config.toml
d_model = 192
n_head = 3
head_dim = 64
norm_eps = 1e-06
positions = "rope"
rope_base = 10000.0
tie_embeddings = false
init_std_up = 0.0521
optimizer = "soap_variant"
lr = 0.00848
weight_decay = 0.0
schedule = "wsd"
seq_len = 384
Each number is 500 + 50 x the weight over its row's rms, rounded and kept within 0 to 999. Layers, rows and columns count from 0. Numbers have three digits each. The size before them is the row's rms in percent of the matrix's.

# layer 4 MLP down (transposed), 768x192, rms 0.052, rows 69-141, columns 0-95
094:565536451584495450494487536430508550553494638512416566511555516485457512541553513582564557544530437487476442526515588480526648533555477432517530554389464484454521550466518485497467539665548500588465427540461485451512505484471489560504517543485556535501542460442484511511510422522556518502
104:513508596558453461455536427590420534568494509419462508495601439510504597566512512428458520509443474536443525533504482455504551468500607532486522500521524535476414554580533532512493536522405521465468438539556559536464470586492454567440424623474516508424438515539463477449514449495512476514
102:432462529415456504496471522469552467580492515437511491498578574544524642438549480481528450493489503479519495539519473574510573504410400427467536541576503536504468522444482439544454413408472474554476477411443546463491470502504421490470457578448548579486509509587452463496512507571469450426
101:452437426482445525490478472532587410493545470561491507572503536532544459469551479535537478521547495509452512525611470527484541595446457479435467441541563460475562566474531452546403498617473422384485497503453537531515519474490572526452434581506494496570511443470543452507445491494458571519
094:572511535417474558490478580519571496512521497494508542525408579473423592411522465495435542425567603458477544516484491436542535612493536462460452491484486520425461511605423419452399484504469483536475526564443525535475430466494497538454434502516407482508416516538457523543496571547473469495
109:472508590518507504548500501572512516459507444499504499501527464548443502535529503497512579515518545472530557522464463582534515484510519590502478534513529568457463531591508483410458609461542436519490521585446356439520443465484603485410628450455569483419440594555466511424449498501483482441
108:473394503564511503489509473430570559493543539483536499512468534496515536561551388452496485540452456457506598452554552533519454467494487557546577436462553585516494419463435450486451484509476433468539586462537549531502477456620406554468447453476458452463508374455590480539560487417514468541
101:549520491398546505454475561511471533497604534463556520533527575535539436406483490487499522474499510449500555493444448455523490472459546473601518530390494552528521573557436540592564507631521573471534397471502540477405523492496485438522494394500536428450509478505463424542485556517562503629
100:537512500579591558533476459517424503501478444508445467535459414495562483480452500542462541481530538414457525513538569529576503455529504591550561420481512489542453377439489477598567521419427546616521549439447585577387434506543553491541528428428478498420423514545508518498489496451405581574
089:429499482509483538454603493498543490495528525541551479475456457550603529582527450537511524584534508586504487549482484461495443512445500563543483491425502398456492488584504516551579478443471520494520520454453506481479553531613524438483559561447461507463374419522518454585570531478429445498
107:594535515542521490579435524473470572496509471442515501505505409482480617503487444472532547465501401445539409506510506564455511508563545460459604429467480492492461473497528502503585526526571543509552520487359500524558483564481496573410449443528548421584468588417427513465461503478517510423
108:456460412542416539410524490501428458508509565556566497563479430523503464487521456631397504471580516451520593521449459445491478503501505616434594443459522477527541501579511523512505440446485523466503503520461446443547471523539578598531511590560435482456455537442502493575470549444581531431
090:486494520565486417419450434434511465483503520491508505497433527567439556470521533467482499567450436494555549520519520481481580538513519626544516408491538554523376506574474625448529544441434490396460416604430521532550512586477437467516591511594424580532536568534527498529534504485550460501
101:429488531525411488411536562509563512547506454476529501447458541558561432511424649381605531438521503520476457493542450546541540509616508509533420446540529520624495473533548486443536565433533391476442515483510534418473450543541525445458500563464473486491476555494528448476541527574535522452
089:507477548554455429491462478423506498450482520439491568628475534425508523451487495482424479414544567546461508574495420467523501527440542497468443448571569542484492491455536412500629545592508580598438546579424566599525493465457396504470545512486522471517584487538545583492400483416506544521
106:421546511530511534508470449464422474482533511482510475487405436588489478555590538491499483510477523503506516449440567420612527458430587474453432564565524485441514475519475589538429443458450482493503393532492499422412459533511414497508586422458511594529533442550569538455547454577556434577
086:438658404609457531541481505463434521530518524523563505555439462485442526444478518582548527503511549498520531536588559450487526558422518497459491469515417639470496485489532481517491509612443511535484524521511477423548515481624475503537510420470455477583478587536505428449468536465507540617
101:526521458540531439402496439521354541452461487483426594402423492506411572514543428526514600562582516476477486509442554483495503569490538504552482473484450469399409543549470568519549498528423391493434570400496512494525486580477546501492484442499522384458412490466512507479508538467529512508
122:493528514536536623532440542545561588484517523548512416342525507527507538462590490486517527576531524494542542464504514610562600495537483531426490502420496474530406485520552452505540501434577470473505561474591555516515400524526555466452557502539448471490590577462472575503498518460385539524
102:510475505506535565395517463445497518538500476518553446408480433491447449565494527440540504469503463460540461485522540472569467509568495492509490538540575544572447310533504426432497510423479431473568470580515552509474534463597503502513543575470451532449406484498510582555556396575480511472
105:545499552456554502563480490459510515521522487513536498502517474584574461471507513551569447478490430522479468587505577477604470474483530503485553559510474408493512557542454517451526511495471531494492359425515492509421468486493559555517604545470486533621480533499541498356587424483397559496
107:491461546477440482458399545505533472552511468455595463447528586574526453482511533539498499442449622493499475520541491497583508457525439514447468500496477544468467498467483554482547545476532465459483462471361549489448572600572623478556433559473503453413540532476481575487504473466519509426
092:414505434471485510534385498543539505601464485447421459487501518533512517496420477537555437559482554561518517557402516534558488498473543526428505491541558491389484545436592395543467499495498486534545477545466553524420520406491494447516470429473587493480485511506393588465434552548445467513
092:474602395480463496506530533440612476516491451477627507500506471498451478502496486536540452528465502455517488558568411543460572529552552446516381520500575548454515506485535531443546557462462517505515553501429453504471559412480485575390371416488510494538485499590533468490473512543491514484
107:507624482469413533567439537561509436523440438513492507465443457575535487489504403526476478494533528563484490437508462458532505561500520573468489485560543544526419481465592510439503528500451506439457603537488491534427416384489595453456562448470430500514501466445495494527451540558398516567
107:429486543479581479505542565492470502509503554477461462432548481421622444410524498516543544601512500504577488584532419413516465408477474546470492555445528488463520455480461498574494392382528536574497470498509479473555466410508463563466483501424474464459539575564475500495487383533555583461
098:493525449501539528531488535485554541466479472545501506420520383553467406545485531475578541507479524514507528547506557580412552588504518496460473596549489466455476407411616424499460500510434469449570596466602477556510448498527483460496435426573428543390536554446500513532493549521571555424
083:445530429536467504538500492456508583436519475438517469472489480522457519431425447442418460436607571468506527476497477607393492498521525573551438496484578515522484370561526532478529589647389458493568511442444501485485513510414531511418526595500512565395530548458403454512448502425567496562
101:504433567553609504513550464457510569503511438545491525505571528423466486514488590541399481486519512460478584561520534413474527491526393533444447515519530491468588468487401456496447424502578533559454467605463485496475454461492529537578459540473531456516506542491469541467503454515549418564
080:411476407439478470536500595467439464607456493584509443535581546508510596445544520546497547571522445485442608477489550507492505598513542567426495502537466523565591442489531574550523521517502505534562459487431547509511531455552545564451565520519520563522517494556560583558522488526623452423
098:431522606512524484497558440500511452421524401467559496562454548491423492468540499473464531497492560414513500587474511457401420603547504460527458427507531525485563493439478445548481483430482518483515473505467512591529582578513477606542467564439534540506485529513495529436471503606505349589
098:459520417481507483564537450425493547483508453532553458476538489497465482541603548494452502517489520425548538537522455554532528461469463474598545529554486537525618441451621390461528572510529513518516513521512472487491495563584493510464506542496530501477522497545435489448448496511533532493
103:539529453514511548617517469545529565493469439451530453477379480532553468479447487515564590482516505479535506481551469481473472554515526477471559438465578561438460437510470475498529596454470490576432498574434531534460538538491514435547529470473453433618490579599526491439430558452538434479
094:558451516533456595491491523606525551485493483552480559468501472497491532532495556453445486520522452576412491480536542499471519563458551530582440510567509474550543423431539500556491610503513432486448514524546510560498551439619458503464567459525542471411422436531554477466478466509485440504
093:507539444511484546502508497470535556542440535459513572509538448460521546479535432496508420470567414517382448384448480458508611538410496429591504413485362527451529554499481508557414544499491510544586413482503522568496512473409479470504461454581524451418572561408478453504485506520523564541
101:444460578529529561523522499606467421456464531479413464593551519569520520483558532531478520476337496553518574490613439499460516551531481555565505497519596468437532507439562563442470545532478467470490524436534536552441513508482493504533429525466530533441464485525434441552412533555506534509
095:570464579416431489496477447491536495427497462432548504539550543531554440522505497488403507469605514460542484539456515474464500460509534496482573516450582537394502460451486505561466390444471516486497441540553511581480437541432473507514447539531503443510559371415468559475530450449533488401
098:509560503514501507467487507510433501382484452502508510536521414571469614569469566488475436565509445553568436549446606480543498532461500482610533445579473468473492495536472534485467586548521448499554547520528470481492544537590484490505467567546502426482485443550609487447546462509456421456
095:441501571467445482542504489578546401493568581437506521594506498492513529513497421589499553468605527473471548495607504454452535484597458492490462553505477504523577450560497474447536452444567523509385468476505569503551534524516453504429515443494544492513547456498579487503558520535529538554
103:463462467424518424494466474602493478459482474434560477429521450515466479496517534517450505434474496534528465524456521524485454547472477544515500591534398451457517566497383439538572554442489519555614447412456452502505532655465445420474549496494522529477428472461435627505532479516459536513
113:527541503443550496486446583505536568581449505480506568499516552544548504512524481528504489495561502482401487574507524447499480513531495446517464544423522479566487593559423491627461529358501376478544517515609548560548527450513464459440555565592533533453568528537480534573506533445419462471
100:407545541441428474424411544531444552440483581558494422533450524516455502455485507571445429447563428447564468535584496434433525528468461551462422347472504428499534431494469487525515589610509489587421588402503488527431437526493452469495451445502511490514548470606534558470494563527504597438
088:443474443445450483484485532509584509508593508464484458483595509491429505379409497481508387464424480448544511539545430572635533515474497490503419507499570514476527529495437465402580467456580547468463512509468487499436573498424518392568488551472533487481443589551434528471470519535539436493
125:463579500612450444496496468544511547472540485528491497477467436531481543513487537395561575570461506529523385339548456591463568522504499542444566486411493551584515453515418470466493562616439500476566469481524489495514429506555478503483509513482387449446487425462543545503420576462523589513
090:501501482467470531484469420503493471585532453539449527623557535601474508434533527444375495503406505510451428458400511525573558550486577504527578480452493507454527575443489543453604526558559458480496526512493499497516584543442538498500496483581517526495492492596536489507405490516507517502
087:522460461515499461513482543486527464511511601433449441574548523465453563500549523486501428491380523470559534479460395479560601554463462530492532491453451493494477600474579511443533472382545467580568489509472469463473449436455459412425528517489447511587437543443609450556501461452474558453
098:358514427490571430431528506496459485437509460429506497540517550462471473482439496526428558465553459430507490379451497538476440596432542506545519467499538454443445507512468468525505598477531583591529525493507599517451544488442556549393542542487521539501473400440445432475469473518506420551
100:473561442510539451566517452505546495504487467525665409538404491498502534521533535498491431531481456578484487551495634410548454484461560565515495568525467524560476466546446428592479423442502495546510480537482548521491426525443503440456561440521500496526573515524590560406412463450535371515
110:474505513427522530418611493532569531454504469392521457545413551438570409535468468504475455467524529491435473507548482507541502451482520514406440516544449482480557595563572466536452466438559514489480471486505488520547447413474540471535507458558505455582485517461502471476431496606455490438
099:518499498552548538464580518509481407556472550615527552538452472441412499496536533526493480492437493430464380475455450390374434460458445552493468544546489539489576542519424503406485446533532368477495549552489569506467553407514495518563472513526535468545409594544434484574541523430518524577
102:512603526434484592531515510493556535446468458461496541404488549487506455435500569508518571380503459462483395553435415528470514499539374507496560498501543498456584406503529464515540573567487496424507448528420503463438548521504600436600497555559502511485526505519507560518465615423484591469
104:538514485574549553465507454511536544476566461451541573462469491543506493490537446454517519501512612553472516532408496554534528562444564469487496574531464608433473485541467476503458401472483513515427498517462538426392428430524548504426462551535497485441495459450447567577466582493543564584
096:470559491554504569535556461533472496508461456453571465546425395580528469581552515507477536467532519457450430450474492490505500477591545429529400489538479492576529503539494474522503509530528412538436482493404382467484412459490483485561509550457527496466608576584421499549471479540490500491
098:529489617547410515512488529465501524442459478491428541523474509504551465425400343427543562508495517502435434480559536560498444452507448463456525522396458465545461541456460467470615544496466512569554480523638530567442552533586618508479486549517522491468513517510486447485505514365459438422
095:498471526573484431484428494498641493472524545460464444429477463539442426509434392537595449538484555491505431489481471535478464474508542419483483486460543430508455561470536451434468471517510484441424487567417407490597476433587481504509506477501499447598363507480460484450470432487422420553
108:492618562577496565475517473590445509419468400568532489516558414540487525517405567572481521532568396535539536526531496506452485446526472491595541514461495512552472456502516480560549543536507507463536512456444504412566485513495458452497461473502549506431516503525522534438470535522566504427
111:449414512494570537550493445534568482518543430501494416594505479578406463584520571576384494541564458424487437481438511479535485569480562498409513555452511590446418525516525604451576420571429575526486510456488448449454577469452411514486567484541493493481469461543419468582518476425456511425
100:553510489631505525499519474457552494548526517505537447540400508431502483470422589530493551486495582483415474429541484400489463413497486544548538483450544526545530546441522568605532492551525512439382476464548480426562463433445500619567447524485410455505470525538478511518435590511560582581
090:515417526518483479477509469533377459479523554494460574550600487518454510550524508555520522468556517493406485506588440509467399492495502570459521485449504518550551590464441470559392547537473500584570540466592587374459502527463439458544575517542411508512515579497439493550518471529412406583
085:506598452395579473450527475478681561485468473506517501541525566528539502482496571447566562454459501528510523543463601523475474494600554465552483560476439588492406542443465420572507511554477453413495530471508432584395470560494440495537496530452447536421434525492479490477540489478495483360
097:474518452481425460466441542458550610502593559504521460445510482553556473493509454538562404443501402558431524530501545546563478470534556504526492488480443537499538579483400473447526490468543467431489563512549530535435552387586522463554449507467418494536596438479456504570503514627558477431
112:534423391519461508535461559457481565448470535444468475479504544586571580479554475475476522504565475530509548497536504571467476535494434486491425398529448437468528516448551538526431506487444613461556425574484518534628422420479437479582585416446503411443582499451562465515480448471607467425
097:500507527544442513496618439611445541507530517578484496385516518447529538441432481395454474520570666444505479483595441544473453464521535537532525598438491518521517498577391496458573522486619519546550496535477524541472511532493430523511492518448487457528517440467527565606519527481564481598
100:458519521458499499529470455485488485546582543437576470445415565492513575512503475481513498549413410627487512526500515508526546541368514469435538577497495479472524471459527589435553564524392449582464471526551502482539497577474490556468427421557514493504470507474494437459530521496528579528
103:547556513459479470519486509480555545493548575460511563558604526426465476532488494540537424455412559572538487451581515540468495610505543488515477518452451502543551512515484499506421512425369671383500495547579577450496518560555453543495571553570526509524508553542463419441566493468529418453
098:448553533528486464532468490585439491525411560473454562511441497442537472434519488440596494493523442434563498513495520514479504507524586493502504474447530450578547487474482512527455514627552507439510554503517468458471500528549533600465532464496511468539503493544499482491510647537580513723
104:532563507489405595434517549535522524519450548395569523527519541486405504581388514496451467497498459526481488510483481556421432474475542541560540536499626415480486491413496516515466454394540440492510492612473575514524484516511448531429499565565501585468466471440483472512489504498436515525
109:507531466561476528496436468502486506669590536480585500501510491429410428530482540452432402499546558497500419504454473536424476583507499599497476492559489431479501416476470470521505516482472567583539421552455477403394462434529533510434511524527438495515436516513536504430523444522555588471
101:547488520474496411480579469539577468472462500491594478481556543555467440579491468512499485491505451481524417630477562536561419384453576473477458400383544577525455536427519483410466449468574470534461527564431502524489493450501485431463568542469470578465551495483505535491579539528470559405
087:510470470550554593522503518459456505398527476580453551543536515431571507482435509513495500446448435536497447466557495403466420519512447510516552455522464568566583595533539574411512495540532500558501479452576528485443590549429407454434459441567497553529458519491597494486409510546504547545
107:460610551482433562468499550431477453560595470458497479620494474445586490481507603497585525525457467522452440554467518471477536382516505431517495525509571430503530510489539514465507524508425530567533479492489506491507572483389469361455464523568634552536475506503599530557449518529525465469
102:436428427587514468436487470511526516563554503588547531539487504377454501555553469529519552433436442454509499513448430435523479460517442549494502596462460463588565562441463510520415531614459473528537469484524500432503446553539557453461529488500406585505509575427498528473466480598525465464
111:555565490438525528530462509541519465600486554513336506552445569403521463482508425531518563479571421444477547558494445312524522515634499447442534487495452484433466478475470503461472534488534523527445465517452466530478537439513508548511607519429452537480564519495482485509509394425526532459
# layer 4 MLP up, 768x192, rms 0.0522, rows 70-141, columns 0-95
102:498493500417458598466528466498518439465554512497517382446444458456527437584516509519510535520502575496524471542439506436378541522502415562584471453495501474592569495477463563591520557526495511486511443480497509509494449515479438462515403405557494547533538545493475433571502570465505552489
107:477440550476467494457482512523484476481528475432496390481599504478587425501537531501501485485483532489527442394428551459535528500404491499434526527614614437561584475535452443493460417493522547498459541556496461547460520549535464535502514509481537503580510472514486500533482470522573570495
103:525484454511520467547456536560576492483515515539502434537423483591467498523518416500481514506507428440465516556415633557479511487527545539560541538480519447497432530477589485521432482427460511474502483471426495462457497481476544548462470436479450405500564518498494490467546488525463441602
098:463562515534476491542454406491531420487385526400560431499584532567544497516409492472485431590451481531462469525434464538538518543447410517460440461597549488490517551549458490475485592430438518444549440534469585447516436486524421461445471512541521475454499501625508372488482497481537500584
104:501472477571490481426462641585474496370451526515554466458464552475483537489417502572570541474413518475455569535502420488449448534495641506460499600511524466462413450538551476489485557457479429428469518558473396505479481438527502448489532508487411542534536445489467493533451514538470545414
107:539380578456529515629566487472407416508512508474442469522558545476526471486592481610451425512511580432479488554495611553483553489398475495500528448446467566550479442509529449443443540467500545430469506488504538554510557473495448447453479535397452529505403419550528499551534417493515471460
104:474536382402453510512492569485466438565479546550441464528414492525566484499552618528497501462568520517513402482553552515512432471522536500420468561461422477396543479553516423514552496427510434427493508546493457567443412533558522511404449529632435510618507491532488504411485489460525480448
106:556533529587573566471488495508437439382570506546492459453533414525515448467560518483536518392394599487492458514581493542551525509407529444549434447467596514555493420494459429531464452510478467461536466485504555568490480504485438397472618525417481516456507510523504452540579448577425405495
093:559537434630509556481453562448594559501407569587496375602525433559524411424458499598547510488492491420576534428468547506410523488544452499509588461485562534571474576455505482550525526510476521485439534520495519465520446486418475496522472512499488454502578522512572457454497428382559579574
106:480541506483508572440527531634419565511468598464499525455460552533503544533550403457518533525482613418454563625506540466522421645441465486493513497537519517603373502471541444483522490412515532411582453563461451540514466447512511525478458448465417499471526555556556505522548520437523480489
109:513504449488550396430463490444565398462529475509426398494504431463516513525380541438497535490438456466469484406482508539476513363433535463421473541603527475478541529516501481489437494491515544434493522549492534560431482456529572512557463481448523487404549462470507476475576400522477422527
092:508456555495580464425469544463563505439447568516521455545446499508413516474456528460546523513485432546487429559437585596482610491455512521504572578560507492585419497462568521542505507437559507462597577508511519566537430428488495655478510383563561581509442439485448500515498497466509506558
101:498604525464464444474466437504586430644515539561465586535585489511562482486506585493520589435447557573501466496521507469502458484450428506471508500532456530555553586507563496426419504499559441523543424456477508479510453495504453460490425477475455554402454504661451436458532519472475468450
096:488483483640478521406467468506476433505602553479454589482472580564569409505587467471552457514558529522478422448518524569528551458489417498460547550444592440578432502500530512507458438514457491534495478436494506499570435519476526558412411456478416532492441505464502501492501524502499482468
104:538478490487585463409462507477505431525415509426441566547422510584468553579551535480467508552479535456569486442508514471509526462497477534548387498486474556447547598553489532489554462505610481505422471556526535505547437452522509395532508475491530451564455489505451484566570537460559423486
095:539493509475530479479500521471495387558411578510472519547388513571566506569522507531474468560577566540539487498456407394454476422495427515541463495466608459491567463526484598559487527563490367459507508469510494562375500451488562484472443499489482408494458463478430509486472440555440522444
099:462540551537443508505389537518492593498552560463429415492606480613553504429485504507556511481454451447501519434392603502458466459485507553561552555507377571445501558446516543536463471428553437481402408405458513430557497506490446437504505483560505460574558471448439441520380502621433475503
109:459468505437427514524537463524564559513430462464447445491482581456495432498557635527558427483501454458538506530525591330486443433459384508530487579472397560508463502451479444510506487495561501416472403479529438546493468548495548490581530501610453474608568475502580462499559509500479566472
101:460442452547576457463539533413540483515463495554488539493518552484469480530540480524519498547584562509527436491457583561531551459446474516549457513532434487512550497495549344486446471467607493572583531476470561560492411503473514495439538441506420484511470497478455483530503399466477490487
100:495505482474551510472628448444484492546517535504362472461494476570529523561411595485488541467480438562460553434534565414470487476547480466499483452399484502485509503564494523557409515433501522443508464578483529450548515457511488495559533523491443539572431465549470432538552533590482474583
104:557523547503482492485433489554624452462448412521577412525532536466515556581553402448384561541513504479434524507428391384513464594532573522522505530531450423571528559510503485532451472452482480468496581534449425483450577431398519477515551414530444571468431476501531466490468479588471514520
083:531509503515551574572562556514509501376489459430540519416489540494530424387589376457456510567452561492470483544455444344541546507552468505589520503430466519550517569621393509524477484494506543449444444529607450452517523525487501496405513456478438462440506485503549465465528503494558484532
094:481498558491510496507495444391439450557520442530538478472514475463526496457409444538503494546454593526553495458454569386543505600543402433481456535509442521520550561436530521456493462482428514429454558533418613510570577511552425492439463518493487452514515486500529490455534432492464506427
106:559500412478402443421512437464451485528590570495447503463535531537557548455520546516556489507568456413554429492497587580530325469410476503570517408529558449589541484560527555499515544459529577462451500410418533499529517502558459521530487407459455535527525463537462579530603476478550497523
103:525599496468448502453515467556495522502506470470576491562630560605494475529495560482509501483469494524495441559438504462463568465529456387416607512509523475545537539516454511350544455500464526503490528523501493428554552564587514567514390481394498510500427543499591495473442416503541448485
097:518539532442435519559542483526476475468486561475424378491573508573564536501458496561366565552571569495526569400390492553583540447551543507516467645482498533582524570524404552495495528480562479548547466474495446528502503535459466532513538485457448448508486430430551460442539500562471413477
099:555426478467531478463510531528549416616491541543475512521537457465570456475480543480429484516451513548475490594450555477471529508477633513534574585535538379503550533398421417588572492597536513450533547480519473517520527495535470543521469460453467462576531443483461479596479504541480482475
098:548554587435562547431500562500460453542448438504536538495436554426511458539625478488546500547503476496445489443535528468489511562508475524461445434598519460528522479487410531495533504494370474460499519454435478492444516564482424583494522465541439454451480526475544476516500513463565499508
089:572493522582542574572563478527460589543506533504499560542625477544439459519452574515460498506495514492554404551492519384556482424545533608577493577491495586431519483471456535515526474379526502492490482509540489512532400469521481423441543527488504496559548487457486481490540436502467536468
103:364509524586466596592412464475391462507513401386466520553422525513508442524568394495530461531525557517537420527476618486526457561446526486547478511529434578491512510478479456461539456442609477439594514469520612508511504435522507520473541419463460513540540577575515486479467527507500406471
102:456449601453543430547492634505414481486506475527450485538512504555518462500462564575512505568510452496565537519411595578522513441417456498492451517554482526460462508504517429505527529493541475512438556456524536505469500496466515517480555535538514552475470476471584545539498436598555449532
106:487449478523522482513488580457550378547585469453603464448503398521556410421499491506522495550488508449530458483502552591536458404550530433507498522516491543529499524512506434591542502535479504414548579491471592456553614444462461514513486594551457509562500471498529548569556417486518438461
100:570527566575402538434454495411449521499536488467572595477411453524454487520483492587563531499480495495440524501406468505532412431494520565488490566560472464512482421506456486466372520505487491497449517514559490483503521411504469444583439502438495360466491571481563448539540462536505458497
103:555469493529518487430528491558482517531594402485482567495568534548465414488400560500449516484441480453679589531489434482472463438532442453496517476474488492524537485532446504416536445478509467402370557517545473614450556520593516510470469491498408506497574507558458506524540585374569508407
111:466520505489494508467549573541490513591504494520494484478435513621647596437542533535519476513623426545493521499542563545524558514432434431595484510515432549526591573470547545570474458491533448535536495431521513476475458496491496462531413459450442535494477422464413473429545499550475504574
095:556527544544565500517507483588504449490415496532476420463516470533415542497591533499509475536478461485492504568482563447530431487453442545476537618494487453489471507584585548485571468448482524411540547534445461521511484512480505460528483404441437419541576566679526439443552483507463531546
097:506546537466497542447474507481494396478511516472507520492454461522523496431532536508521541444506472500530325582483584515528515474397452457476486559508575574590490408489522519550429528502588453490474546501515479545480542609514542546507614447495515541557542535472532432445514531509456420475
099:457384501544617463543503477466495488512448541519537591505481468484472560452596553544537493502480546543437455494473453488442511426478476525510567486538568522428465536525587456589543478514487470489437500500532481528519472445540447460514467558566556561459466429501495488564551449481482510584
103:576447472502603485434458546519561436491522494508488428547537458587498468573533500491486507495431545483491423482529510482467458572457523558486446570488488510614557546509471421624537460461548396619404641520518466442562466437454494469526476408570457475475478404390533483440507484510456494538
103:546437491453446437477569478548491428528481527557473510506500515559455399533490499475438495567524459523428446468452400445517529508469484485551451536546514443420623507589483474501533511421527458496495491440453461559460466504494420457506437431498457470604483483487479517554623607502540493486
096:516575528503550395466431496460501415463448582604547467676525584443450489419502595555512449534503547540446543424465494503495477424521384474554542536504481483531500420540412509471499589454548618475465512537377506542485463474524461419503461487545533451573482572457482579468511541492434547449
098:434477462484551599462488542456480549409478507523458403581477443514488488559461619503444519467456515648531519538482503420493584443543636519459544474500537422477497423521493527549459435521391458514513541451445504555431465540522438559412518437544578574605444490595523587571506494469422525585
118:465581489516460510540487495583541482530491525528514488454429456558425584521497469555595491514439483482535548522513490614494518558560490477516541549496444575676487540484490494499527478502500461418619549510449491513526533498507382498416518516485480487469578485477564519547532543471552526469
107:483601530552491533532467602554576599519425611448497567407524588424513497573452554554503486501506561590509501532557516588479499498504538515429498489497497467481546430537509516466480434444517544482571448524487478456353505416479535508546401526513490439479601507558545487604560494424503527445
096:500501485442472496581505534473523466442388556477483444538496517463491434471471534545429517536493451459546597539464432416552517485572482521401421514459547387537562455615505556532492492457492522484489585483561496598644464556488502447507564467438503419472512395521425511569553511536433445492
100:415541458496486479485495436543453489586550468508442506527579481488401458598579494497442484533462583512510406434540603395588434550437532433482449522529532471474528450475556429571518516388516563565575501442436498607509540458557525473519460523555554530565391525405406504532549468530505473484
099:487477453529512469453504559447465501506487505429528473468467520519494483581533583494501480515416568508405500569473517430590522516552473573642433472506548506543504615446595553474553426522433522477485468502509553545499519428558510472463535476500539526540462514518526486543561438569462479514
109:449532476541471613540406572602437489530526544472438476521467515622492487559525461432525534528480546491558481491566510531559494440497521522494561474490469572496524421482551547490432467495548444446511483472522501482530415462535535545544399473497518440496508561442472595472500460560534498426
098:524533548495468441477447466428564455516435462491452489503513532496493514419493442493400488547507553482587443365441506554503461485499534554541500494547491470471461487493462553463564495483561460510502550591455485520526524428567495520454537453449495558380533559482433509484509499568485543522
110:452494538540551542485457470523549477406448473419503502464538481437506459478534493533421533517539397601493515593406559550586550497515374446514419574555443475521492591506490481492504494490375436547508537477584495630477470537467557541362509476553474481454550450572484452489560502461540471555
104:486563380404512481570533466515549570504457402473483444451440493527489469465491558534563493451488581543516474530386475448459470474453548501480563477546488519466520502503560547397503512563488524453541515548447373486543467486520532509493489568497517434476484663587493501409503558590536537517
098:485540507543528543457438497517474502478610593457628529409470542527520450525503491595521546473499544528510467482489497547477465478521416441477491539499521466556497541523409511510395478479435510549408387505458432498428472462531572462567561501521394425493520668526456544527463543454478496472
093:459463466541415515609445475455492527442428447461502482496529503480488541496484457490446424446452544524574486541532457544393455453457512541485456455487422435523557529583547463505537426419448493489584443345573469522403517493541625476437468493503580567534428504548511505452503485471559472514
095:460530435620516539516542488493574456468387492621528527522457467512513484487524540506433395501488644498508527547474446484550495431436505489428481585521453551471485529519586521566500542510538505494543575516419520604503536550514484526463501528417508422491495462554559494518538440488500484496
101:580492547534491506473467528472472421528382489476543555521549487444492509491468546555624440505485516564578571471488569526472400505503479534606574441512550485580466453489513501544533550411505451468513471494425379500452431516551465432438436492633537561352466587475476543524505580487643436408
104:533494551437619409553415405517497412488447447362532455524482494563548507404520569463578469533528531538586433513447508492479450409503490473519480481504497562487562562486479527455473515515475536422501482565595502540512532536567410545484450517475514471586590453496457459543445413428511500600
100:441499548474453567498501543524490461498451480565519534425424481415459473556549471530577519565526515520478389550480493578515547417464511584518533540552527482558590427444429438537514416468354493536501523517490537490506438449471484499417401450520444428521452500481523539493582520508602407471
086:525512459466424539499336560540357493541500470549505522516491450564445521516511515568615519566447556417460391511426474514433533437506492562516565508533510524562566472427516550433496505517507573484484588508602460534389490515567497519520514509581454498473380532536521563557501446505542460514
088:531434510562535478467389565473414516537481537478570538528470514543595479456500476515489479373544479440505452430527570392532518461437568551515602472495411422406478527447463571470485553454619443519507380499536401569500499483538491494554555580531397601577586468580478491502523501519436554468
104:483564486414494623514444446517538533488537496479445498520455465474479387530465535460530433381494431485481490511374585493579451541475539487538444452562422508490599473478530604474447575497563485530433448573440517657517464539467463465537517400415555495558516471471558552507507472553531363468
099:512406518434466534514497517530530486521504477621421478488488484517570531449584525509396454542479624523497452531488489579506470502500543488617554562525520505481521577480526482463528606489410443499475406539462389504486429548449529477480475450500516493497563507537476554368529438484496478509
097:498437533456500600516456469483554377519480557516388504536489469443490497502560517525581549432505580529531532456457540573545619470470399466515521492464547439485438558500405632491505503479534483534516561480552445516488509521605494458482553504529546512555498491544474480459533479449472533582
098:483460418451532437528474552501525456580501541463513515528498428482521561455519513513434542473490557458570481596455570509447451559482514497529474484438572438577564449424481574455422490380511483469576449566537413559468457536463585510535563485514459479460558537445544484527487409499514489514
105:530451482453527535553488586588560443492514510516414461456520523462478481458478489528572477537444520476561509539486408509503491565558484608469516554451558439430485510513460441437493496547509511405516507455437510584514460439458430468540433590541552494585485545500399461576580528492442459562
096:449472467546460524498455519542493368562482487470439490642525511440484476464535541503490583471485458549468465531534525442513495505540469480483490443486610460535539516529467521431438434520484389418471521494480452485533546481570530518653485453429488546477493494484470413537547376516455507552
106:432575482418581571539434444451518487462520537431544524503545537491508401581467519547530575550473508464504523500472521384508540505429342564464511533528465444461550488533520442484492486467471499545436544458544501507428505419609406493429499494601535576494501543487452532484552395521591504570
103:417472461475412605433435423485546422456451533531580484554447476456462545571460520536525451487471530526471492487513478440544468489475543522557530458461465562494490546507491595502464457493501468515482380524549568438492511447519514466660434521468503455603459462476545421497506521548538521547
102:523396468473513512551519554505489453483469522477503471514478521524419430536537492522465498454517471482520530448530630510569481432543444464452604520540510526447554466616488499470434447502505350468509516537505488525522518489469490546565545417497452540414538479441465485571566522489532436511
094:550469433491499479510442444535493444519543565500457467399443562500486445501547513442486499552497603508456497546427506511585442472536505402499545592567539449487507531468407538549547483507463508537543417502567505544524407523451587506574459461555415446554535492394565537566507461378588532507
101:485592468414466484440493486483480442511435518452502494557458489451487414517502537492571506544516645555486517570460477429427522527478566467436435481441475450439469602502488538546478435458518504532547446439546528540484559441460558422453572456601543504496468477474551396532599520491550538473
101:507440453524476359500535536468507373444395456509540493485659582433560503521460473565406467518452552507503485458391502525524521609528537502511506499546556437493454460546545488451442493459497474492501483525493523511556514432477449509461525590500523512414473486492436452522536439583528551548
110:462474439473537571511458553528475508612507399415513503423620544462453598466432487584415552491495539510448455499512526447520494532525406501486545548467481393503453549568448491382491530497599548450562440555532519491461525611434495540523502474512477507486453583501490495449487487415481564463